Weights of a small transformer language model: 2 heads of 64.
Each number is 128 + 32 x the weight over its row's rms, rounded and kept within 0 to 255. Layers, rows and columns count from 0. The size above them is the row's rms in percent of the matrix's.

# layer 10 attention value, 128x128, rms 0.0837, rows 43-48, columns 0-127
size [113 100 109 110 113 104]
[[ 82  78 146 135 149 171 117 142 118 155  79 126  92 128 141 174 213 107 167 115 124 115  97 129  41 133  69 140 108 146 129 104 150 110 162 150 105 128  93 135 117 141 112  82 110 165 108 112 173 155 152 154 135 116  51 142 129 101  90 112 111  61 162 130 167  87 107  92 104 109 126 146 125  83  87 102 157 149 175  67 150 114 102 148 125  73  81 130 150 115  84 157 134  70  88 102 158 106  93  99 100 160 136  96 112 169 187 193 109 141  94 155 136 166 101 125 138  82 131  97 150 177 118 183 160 101 120 121]
 [101 118 113 114 116 105 171  97  82 158 103 143 110 146 131 156 138 150 146 134 114 109 114 139  78 139 147 109 143 106 101 150 139 159 123 160 130  81 191 163 170 149 116 169 234  96 141 122 118 131 112 171  84 136  98 135 107 173 138 174 194 161 108 140 104 119 122 112 106 130 173  94  80 192  93 140 129  47  89 118 148 128  97 154 152 104  78 168 110 128  54 108 129 162 137 160 111 102  90  96 141 126  88  96 147 142 144 140 101  88  83 110 185 107 101 140 120 113 113 228 192 118 130 111 152 147  71 138]
 [140 103  90  96 134 134 149 141 106 167 170  99 133 105 176 100 217 108 160 163 121 147 139 137 180 155 128  64 151  92  92  54 113 113 148 122 146 123  93 116  93 143 132 135 148 103 121 106 165 143 112 165 121  61 104 131 161 100 103  57 152 156 143 135 121 126 114 159 112 110 148  87  92 130 156 154  89 112  80  93 165  93 109 173 128 169  88  90 136 115 109 171 127 120 135 184 138 114 114 124 113 188  89  70  85 154  95 111 144 185  66 190 151 147 167  71  93 144  73 122 139 182  98 107 117 160 152 103]
 [134 126 125 152 164 124 128 140 132  92 181 124 141 116  68  69 148 170 180 113 167 154 148 148 128 142 106  73  72 120 123 124 117  76 112  77 103 145 146 112 196 154 179 131 154 139 150  96 160 189  45 140 128 113 116 156 127  90 208 141  88 140 163 127 120 102 105 183 101  85 152 136 125 154  81 115 170 116  87 162 147 176 108 117 112 123 229 168 150 124 114 105 139 119 123 103 141 105 142 108 139 102 136 114  94 100 105 167  79 142 211 114 173 107 133 116 174 116 140 122 136 122 161  99 103 185  91 113]
 [121 122 142 146 147 121 147 119 126 106 154 128  97 143 141  72 133 119 165 104 162 164 135 106 132 113  96  74 181 137  97 102 146 162  75 161 132 153 136 154 122 113 117 148 130 117 128 127 125 127 123 183 196 102 118 150 163 117 149 128 121  96 188 166 188 154 147 159 173 120 115  85  85 161 180 130 160  76 100 117 157 135 160 159 107 117 122  83  45  97 130  48  94 182 104 123 151 109 140  89 114 103 162 155 165 156 153 144  90 101 126 199 140 144 120 141 118 173  54 184 111 135  91  36  99  98 105  87]
 [159 166 164  83 170 129 110 135 186 138 129 153  96 191 141 133  87 183  80  81  71 116 163 121 127 125 108  96 194 137  80  72 127 152 145 100 165 141 127 152 170 123 103 165 139 157  88 128 152 135  76 113 141 173 119 123 141 136  73 136  96 153  91 145 156 138 115 188 174  99 106  94 138 165 124 147  95 130  95  77 133 157 153 144 160  90 151 159 135  98 129 121 121  82 124 101 124 159 131  87  92 126  95 190  78 101  94 149 161 101 120 138 146 121 116 168  67 115 175 113 214 163 118 186 136  71 134  95]]
# layer 10 attention output (transposed), 128x128, rms 0.113, rows 43-47, columns 0-127
size [122 104 113 124 109]
[[132 141 137 114 172 112 129 108 169 138 120 154  48 236 100 128  43 148 122 174 132  95  51 141 121 128  95 136  97 164  92 122 133 135  74 137 116 136 116 123 142 152 159  94 116 114 142 105 135 109 140  92 134 126 132 164 162 169  96 181 118 178 135  92 137 127 132 153 174 145 144 161 130 117 158 164 123 132  74 178  70 219 115 153 144 129  99  84 145 146  99 108 130 173 122 105 128 190 151 168 118  66 140  79 118  46 101 121 137 138 119 188 154 123 134 131  93 142 134 164 139  81 104 129 116 143 103 133]
 [114 175 160  76 158 160 146 167 119 138 135  83 144  93 131 123  85 162 110 154 157 110 135 103  95 122 104 162 159 158 152 100 100 148  80  89 116 145 176  80 165 184 101 167 106 142 101  67 170 129 146  87 165 176 109  95 103 157 152 147 111 126 221 138 127  51 132 130 101 139 164  74 104 118 147 124 140 133 135 137  93  87  93 105 146 123 134 148  90 100 154  85 168  93 119  83 119 210 141 102 103 132  66 176 115 136 120 114  79 154 125 110 157 112 159 179 177 132 105 136  81 111 152 139  78  80 130 168]
 [ 96 104 120 125 148 146 179 131  79 103 134  92 198 143 128  88  88 112 125 112 174 165 125  72  97 127 138  92 136 114 141  66  80  75 170 149 184 134 160 145 183 109 160 131 125 111 106  76 107 171 106 138  65  89 133  93 101 121 172 164  75 144 133 111 200 121 106 173  62 145 137  74 124 115 150 144  89 117 125 161 126 118 167 113 141 135  85 128 106 136 109 120 184 137 169 170 138 147  84 167 129 167 159 103 128 171 113 161 158  59 156 137 145 101  93 111 152  81 175  82 165  93 135 137 156 148 119  84]
 [188 147  99 164 122 128  89 162 137 164 109 164 150 164 150 122 115 124 144 130  56 104  79 120  96 188 116  97 141 157 160  95  98 179 118 149 108  76 154 114 144 133 136 133 107 175 100 148 197 135 133 128 155 101 117 179 118 111 143 101 138 148  43 188  78 175 155 109 116 131 142  83 121 158 133 114  47 127 159 144  94  85  69 163 175 115  43 102 138 171 106  98  68 127 143 152 144 141 122 122 114  75 172 193 177 125 136  88 121 131 140  93 153 142  96 140 140 173 125 134 103 124 107 150 112 122 125  91]
 [120 165 102 139 133 170  67 131  89 139 171 106 139 106 111 113  87  97 138 110 133 140 176  89 173  78 114 136 173 137  78 161  90 121 134 117 140 150 120 149 167  59 159 127 128  89 115  42 108 108 107 125 116 171  84  61  89 144 141 135 121 185 158 121 127 174 177 152 149 187 136 116 143 140  76 135  80 115 135 145 155 155 148  84 155 142 154  99 176 132 109 159 110 153 114 195 111 150  55 184 108 116 115  87 140 128 144 118  82 112 134 163 129 112 146 136 206 142 140  75 151 159  69 125 189 113 151 136]]